config = dict(
    n_layer=15,
    d_model=192,
    n_head=6,
    n_kv_head=6,
    head_dim=32,
    d_mlp=768,
    vocab_size=16384,
    activation='gelu',
    norm='rmsnorm',
    norm_place='pre',
    norm_eps=1e-05,
    positions='learned+rope',
    rope_base=100000.0,
    rope_fraction=1.0,
    qk_norm=True,
    attn_scale=0.245,
    bias='none',
    tie_embeddings=False,
    parallel_block=False,
    extras=['capped logits'],
    init='uniform',
    init_std_qkv=0.0418,
    init_std_o=0.0519,
    init_std_up=0.0599,
    init_std_down=0.0599,
    optimizer='muon_hyperball',
    lr=0.00909,
    lr_mult_qkv=0.7,
    lr_mult_o=1.1,
    beta1=0.95,
    lr_head=0.00711,
    warmup_steps=0,
    schedule='wsd',
    decay_fraction=1.0,
    decay_shape='sqrt',
    final_lr_fraction=0.1,
    batch_tokens=[32768, 65536, 98304],
    seq_len=1024,
    doc_mask=True,
    train_tokens=457400000,
    steps=7711,
    dataset='wikipedia_en',
)
Each number is 500 + 25 x the weight over its row's rms, rounded and kept within 0 to 999. Layers, rows and columns count from 0. Numbers have three digits each. The size before them is the row's rms in percent of the matrix's.

# layer 12 attention output (transposed), 192x192, rms 0.0517, rows 178-191, columns 96-143
087:478447493466480458509500503496511499536513521487498544522493515514502449484494500526503508507494475499525495519491483534466507491486447507516494
087:511473466497480523506494524536507462519514477479509533494476482491511494484529487495538486546534490499519504536528488525550475544501524496521494
082:499508483511517521484497470452525499488538451462494497532499508525449502475492481456560509506479529514488499557529515500499511515485493512511541
079:545552538523515461548508495480528527519551467502528486512480492481517504503531533531499472526457485461537511505511462514460496508455504517487514
077:509496522507478491497549459520457515463507554492514560505517503461495500504496471466558523455525485541539502522520483504474515488478512515513519
095:543506507536495540484519491477515500464516505487510526518486505481455514494497487475492478522483499479478497508515476480470497515512470513478460
094:466487501473450519453525539520491492508482510497523481472482516527461502516487509555502519504531543513468521534454514514515501534506495479506536
090:536525516479487527445481474502470471526527503506486506518483485527540483475559490535521502529494541467532496473530491542566479450503511543524459
090:523490530455509542488480497473474486499470488498492510543514544494496526514511516493479480488484491525454482529565497534474498484518509540469528
088:459450524462560521493455450498502496526512530506510517510468530494515491513498446527493496539507477517528501523498494550483470558516508470481461
088:515495478536494510536502478482553499494493499523500515474541514496480511528525514504558437503486445495507482516473473505491479488500468480488524
088:496471513487481434500522511508481498502469495460477438472495513528489528477497473506516487520513514472476507500502478471520505542471492515473505
088:506487493485527513507478458524479530507512487515442537483488513452533524509493491556527557510501563532503483479507484476529512520515496523519495
083:455487465450537482465458454514554482506470506553479507525509481481510496466525478526468473515502510497533428514506514501478479520529493458517495
# layer 12 attention value, 192x192, rms 0.0417, rows 179-191, columns 96-143
098:470518538493504475519556499471469528511466506505490484537520492515475512499514507525523545516495531506501505488532516516470489486510482513502524
094:512481476521522510494489527505486509559499489537495533498511506510537520506454545534470491495489504466500502478490466465547484506536497474512506
089:466495507500483521461506504522448507501521512496471507494511500518504505491487499455505514493522489530457480474542485493526495480461520464472504
087:513504496500494487522473509497536474486483485496496467532516530517487509525536477579438475530511521479471517534512491527584481524474504480514501
105:465506465485486480491520551518539485534509511500483500490467495565497507518513531480550521514535461510496495513511518516551465486457509489518527
101:503519529506549505513492488474536496484495527479491499510484510459556499459473508471479483507500471512511507519504481489524496481537507479456484
110:495495478508514534521509496501499522434482502472474455508498505482454511511481493509487517506475461501443514498475539447458548518477474475476515
101:488516495515496503493536527540526482486521501495481475509511499482489524488518509479532503497491531468493506502507518494530520494451499523492439
106:539543498548431531511544526510456495491539470465485476490550499500505481496474535489493444464505490523542527491507482503494517463512479508503530
094:477493485449486499503491534493467502506537510525489523479510524519541485494490516449491487485485486473529505548547509523507476427517541540510477
096:523476526527511539481501493498524473533524485493516543503447509534517500485506517511463509477485454578535513502494512458509489470506480483478460
103:511516524477485484515490502484517513494524523514527532459497474537494453488504514534454436484483505467491535500504501487471471465495510502425540
095:526544513556446520510555527523467475501522506464521538515499521493495538533474520467478488494466522494476541536491476528476488507457567520496506
# layer 12 MLP up, 768x192, rms 0.0599, rows 0-52, columns 96-143
108:514510476515475492501507471538487494537508505542510469525508505496472504464523494495506510492503502518501523535445527529488517457505486469505493
090:526538524513519509523475490500496477530481476489473469487476498512523496536488501467499488500535388505492469482469504512500518516504554518508500
091:520478483528468506515508531507493489513505488474485499458472520518501477517500506472505533518486520448494503489420501514494491551481549490515489
092:447506528462490522502525500510476513516515516476515497535513478540490505513540479483503522509513481514497500483504507499507485523481562539498469
101:506531507488518594480489461466470540531507505476465468477480463504486483506505456451498480475507498483472506486446496507482503484531499512502508
099:521508498506523498455493466495512540527491513479513507527511498467481489476473514496514500446494520477506505474462498561482514548467491554519498
110:483496449517519540509488509472500522538467463521486444528517487527511495501512505523501463506523454498528518521489527466500502522480485531486471
117:489533549457539518511535510477491542537465516506500487538518542500512494519467530529495501487495497504454511489516513510499492497525513565533511
102:484515560452478504450531488518506484526520513509513456540471509481515496460506502478548504499514450498503511524509450481458507533500545530514491
096:492526477479520508548471466507534498507529499535500483559506503528534522554506502509482461455518472534551503539517494505522484486546485526516477
113:498465530455513504489491522529536530482499507523515499503499500472495438492438494497526447485483500522480568471518496462510485516482465492472471
101:476529536492471513516483495488479506489456534477493490500476482473514492538536453495520493498489492508482493464467513477525497469531541493517454
102:536521477475515481542457508551498508516477490540496478509511460546537507445517481526529495560515500497501507544489527498516527470472518521492519
100:507463482505478489516490490530503505485538535462536470525503490497471483495496470525490469487579490471514509493546561559509484509524516528542501
102:505548497530499526529492461483483558513449500483514539456500525539520488511509534544534496464493514522516527518483503480482508479525484498509475
095:529517478487483501501492518494495457537479468470516541512512484512508512481464490496473504502553489486504530535443489473540513519512501493477460
096:522483516531517476495493483515546528513520499515531517527508532493514536524458506477496478488539506489496508505517525516498532467509485422504486
103:484497448481495477513483460485492480510454478497513494474471480503495462523536458495499494510497512452515450501500507546492548532497496513533503
100:471547489511434512513524529475520518503499527495525479513554492517521502521490473472501528467466494528486483502481555522539516491477478465539483
099:485435491556515492525519501460464540485503546501493499500492515482494507515512481532494478468515550551464525476506481549522520483538534471465462
096:493486457554507496499495500511514488495536474504520496483475531507494486517508511520506485511533503489522475497477474475462500523492508548513453
107:537492498516516485500494520500508507542449505505520511525480509455478479482498519532504505516488489498497550508531481474504583467495499464539493
100:495476486478509542451478493500490503464545464485499518484553523538502481483457483543485473475464503534512496470505506535510517499485536521510482
096:536469480565494532483491500493518500466489479504523486494509510487471457525509463465520510479490498538497498481493546520518506492510512533489535
095:521467512442519510478515506518470515519500525539519526474499444538527488506542463515451513514510479507505498535467499466579463457457511491537455
087:540517490549462495512503515504517487493498521481483471533542528496460496500509456467490517563481497465460540509469477465483505494532481462504544
099:511502467516477473552527518508474501503490497519471505525501496513444472491527494512514523495490515494546538488517500495482453475487489479514519
097:528507507533515528534525508460495528496484514511499492483525505492476488514582489526527488500479493482518516445505480470491466473484465512492537
097:483434517495493539468536523502513480499487490490523482490512488512504487531463494532500522487475492511516531461507554535530541445529500530492516
092:529513523490463474519520502453494509493513525535517525493461540493464510483520538522517507519512498466505536480467511489482488526542450488540479
102:538506461499467451532493543479545502495502465498497502484505530469521492504481485462528534488538524529529523497512520465515542544550468507517491
094:511538535522488493456497461479502489497519491513455517525494499544545451498528501497480502497503443509514476494492488517493521515482465482525465
102:527458469511488518501479493514479521510480480503527493477489516524544525461451495467512489495486480464469543491515468527514554473522447463493493
109:495504489494491483508508524499476508510489489454464467533495531497478454475494471469506470524491497442471482525492475479460571513472513470525466
095:483520451499531517487527463529565529520543507533511492489511546487493502484527473483494460475495490498488462502548506510497486478532530521535495
115:481509499517476542516474482497508520511548534475487489498490510504489493533436495500493521494504485522483496533495499496508522535496493510504511
101:535543508479491506554474535512452499536482509509500475520484518474522465473509532494520482505535469549510535515499499506467511482465433536462507
114:482499500505481507529499503457502482529500540461469473504527431480513481479502503529497446464477497532485518509535534502517467473522492480492475
093:546508513529501505516458520509499515509474537476497518507483529492530455462485561499484515486512494476510430484522491463505532435497535540485488
104:460514512461478468471515516503538499540448473543464487456483448522538494486503492492450493492495507492523505504513539489533534504477493449536520
091:489488501472490476485452470491509533491536495536471519486499483519529480502514537505511489523529483460522527501509577491543505474518531542541463
092:509496482502524528525477445514484527485510511495511507508524511504518542519489536461525512491507483484539544484532513469511488488483472473539476
099:455448493507484476497515502435477501511501506500487520487515558522488481490514464565488473498499495497498503490473543525549517488504492499481526
102:503472516494515474442530540488521498512498470508467453521522465527522512482509485505540460481475528481515518483495476509469523504483473531503528
096:511484449496522505487489510473526519556493493481510515497518525518500503493507513488504478512475553519532474461523517486542538541513472483496490
095:520536507538481479529478459484543538496475531535513507489483521496558514541456490548509488440482441540490513502492507526516487496528485549508501
104:539472462533494507518486526548488519523499504489498470532505507463495453508549473505494489495540497496467487502521523526530500494510509517524529
105:510484439530480458491496476509529471516535533459512533463517459502507503531519490506491513476491504506524520506490495496478497499467513454517491
100:506518513486491501534498478470493531517453503529462478497500563495522530533476522486525527482545486454531494459555508505524552502465494544514471
093:548519525497515510518442528485497526497517508539515477518487473505469484455509486474498510469530495485506475531491513516487507475526490488516509
097:518541547451535541505504488482511503483523504498519496518508496496487482499511488513499520522482534507525509486503486512538506480456504556507474
110:504506541496491515526506520514504492518484541490470514506497538493519514534517478500516499474489462517476571475529487487448488479530492554483528
099:505484472517467569517509468454467517500487554501483531519512469505499507512502489513522540544483474476491512485488481509499530473512514512513474
# layer 12 MLP down (transposed), 768x192, rms 0.0599, rows 0-51, columns 96-143
107:562521528485478504496464528490513519474477487487511484504492506531533503468474507497449502517492472469492522505487487496460498453484460490516450
087:511502488506483458535542499542442502542502483520490478517499487519467494551500510512527514506489494447500505519476503510505484512480479481507517
091:483497476514526509505513470508503517470518500519500531509506486481531517524543527489538516503522501542569475525515483533490504444522442483484483
104:536527459516556467479474511484491476488455508516488469495523514471510516514516506515535483466462523472526504485482496518505530479479458502515511
094:552500509505516474476481474508509490498533516513501507531527493526529513506472460506499521491488513496481512440506472511483521467492466508500507
097:488530532501526491485545567507475511479549555524517504479487531475474490476497526502518468493452472528490472505482466545507504462495539483496532
100:512487481516478499531481503497513500465546529502470509468480521489494507473473519488500533498490492559543487522477510507537468493457535472478511
125:507474445536448468513494508527524469483544501473502506455497463491478502491525464499507520486497493486553510497469499485515511532489506433483503
100:509497449500472533484497511496546497520465533510454530464491496529455493473489505532498470484493541506490504505456500528546507486509479462513541
095:461549471527541475527459476509526471492511501512509500547507495517529480499504499532475499507512511504523557521486513528551468482519483493522522
109:480500500514531475510530446463516486519516476499508496440517538517513513492534493500507480482505472509494502518514477496507493470535482501506524
098:505470479525529544489506523538483478510533490504496505456556513510474511471567542520492525479501466462460533480519463538476504511527467500504532
100:555469497503495487470468516456496495505493518490511481510466473429498513506463532520511502486514497531500492480504529448500486516485558540536463
096:496502493468484493503481563503520467507544522519493475542494466509482482484463505509459488546497545463490461505515482487459529497477484504494494
108:534501515480492512536508483485527506515496476481466551525482519524537490506476560502505517490526524511482542483512500484435499483484509489512473
102:514477510534451484504523503509506484480500525530489551483529524491522470532488479478507491508485560531449511522530532511458499503510512505517462
096:483507527494512551497516490509526487508524540485442481481505493521478544484493476508543519491474508531489493496450494502509503514466508550541497
093:491533449482498524475538497502503486506491495509521547549469505497508520518474527480474507501524502491463475524509517538483492476515478518510489
105:460457480504535468502508495468503507519537502478475498473509505536488527457540486472530514507535496487459530512515498531483498469470485519425506
113:536545515485500514499484498547494469494506454495510539477512468521528498510457520452514504547473449485500469475490517470476451490463463494537510
098:478474481455481488513491472535503562495531508520453559532486497491497534461468491522466513544480465507504502542509519492503507476496493459488514
111:521478509493505487503507488546484529503455527512505515486495497461526507499510513461516526546494460476496500476510531494497520479481479447505475
108:483478471472493501459522540495509513513462485525455496541534547493524519496484537483496497474518522497493461483529505505481530535512525476540525
106:504505477509493520512526521530539488476464519498526551472506495508480490558497526475485514525469499513507504466506560514520494467477478510510488
083:452521465461507486484468485436483468537473514506500521499476521483518500449454530451477490497492459483530557549508563531451504506440510490483476
081:461487544503503516475517514509497527530516510498545527495519516523478515487496460493469488471548483498494510493487514504523570443494472514503489
096:509481440524529505471465496487490494496454527500472516518584452514472506540517500522503485489505479550511482457490519498519491523492488479489530
102:504500476493489495501521497490520491501461522482494501536447521516544481501513477462526510496541519485460504525482496506460498536510520525474476
099:549513508494507444505464521463509522499491520499493453518477515499480491535475496547514492510515500471486505527516508498515507510486493504458553
104:496530516485525530536501466508480488479480485503504465498500500477526512555472475490493502491529470481502504522550458518488495463448494489428528
093:528507560506482508518499475532483488480511471541555488480531467493489496490483509474512497478504507533475518520486500541525418476496527539461493
100:490468494473504470521457523502492518474514495484509498514512502471477520496488507471504461500495482459496541529516489477460510493519547513467492
101:505477511478544497473527468476500546488532512545455488528491485518478515558513490491512486502511482507448519464479492471577543515462481497470512
111:525410458491518484508480517541506525507511570495536497545509516494476485527496522523485530517514494541471490525525498490534530473532537461472443
093:478499480466460498489541499470526521492510518547492522520442540474504491519514498495501471456470518497480483494498483564501513508546489446491467
111:484523496468520549563516459527489526518495499437518498507493539483547528505503492474528483491524527504486536511503529498468491485512518494489468
097:490462524529518505491492525502534530534512501535485492508482527516486536516487513495488496502495506490498533524545481466481486463528493483514485
124:483485482499501508451519454500539503507547486526500515501457505513483493515519516502484484499482540505514504517465523501495432496466518555499513
097:534480473472458497528482494487508533512470492521472492479504519507477508529514513477550510470509460493466439518506505497484460510470493535475567
104:480541480510538526537496513506460491491490501530515499529527520470504521524544514512551488484513508487499503509487494520481465522458509511486527
089:477506482509506451465444495515485476494499524506468553510499474500500534475496502508539531523491509539483466493511456483465530483506510493499506
087:526488490516507527519501472536513513555527454536522482505555501508506511476551491438512519472514511464537456498533518473500483487487502491556450
099:530499517477510494484462516551506456523486462477501465528529456508456508532465548474489518536493514487497513555508490500522509470486500481525502
101:450507531564498538454481466506484474501537513510488550535539517507533525536496561488513483511467524527510485484492504512511496508505519473482535
096:496507514497530496495535528518478450484472507516479455534491499489521525513459485482495491513519533492505520489493537522464446496493508502543525
086:484498528510499523550508521482552555451509508480472477485490518494522506510521506494497484468489531511502471496472489519497494454495469540484513
102:484485559487522508466455511495535496548552532482499490500514503493494486489537483443516482466532507491452510507514453487531494488500522475489473
101:478535542502505496507507539497472565497480482556493489526505556493487472505503527504526482516538529495473472526502498500503465504542510548513518
091:503452537530488476465502529495491550480506531504495509518557509491488470489463477491478495468460495526504534508436513508515472519446482470525469
100:492528434510503496546527510485501497521469506483539501493513510506519511508473519504409486503495537507494539506511488520513447511497503497459465
103:496467513498481534506525480471476535498457523515488506525498509483526491483499471526500479494530483504470516518519530530502548481532481531502491
123:522548503460475528494517510498521507495498516466463493516494503520493558492484518495489517489524514462520533501529495503494521521538475483522516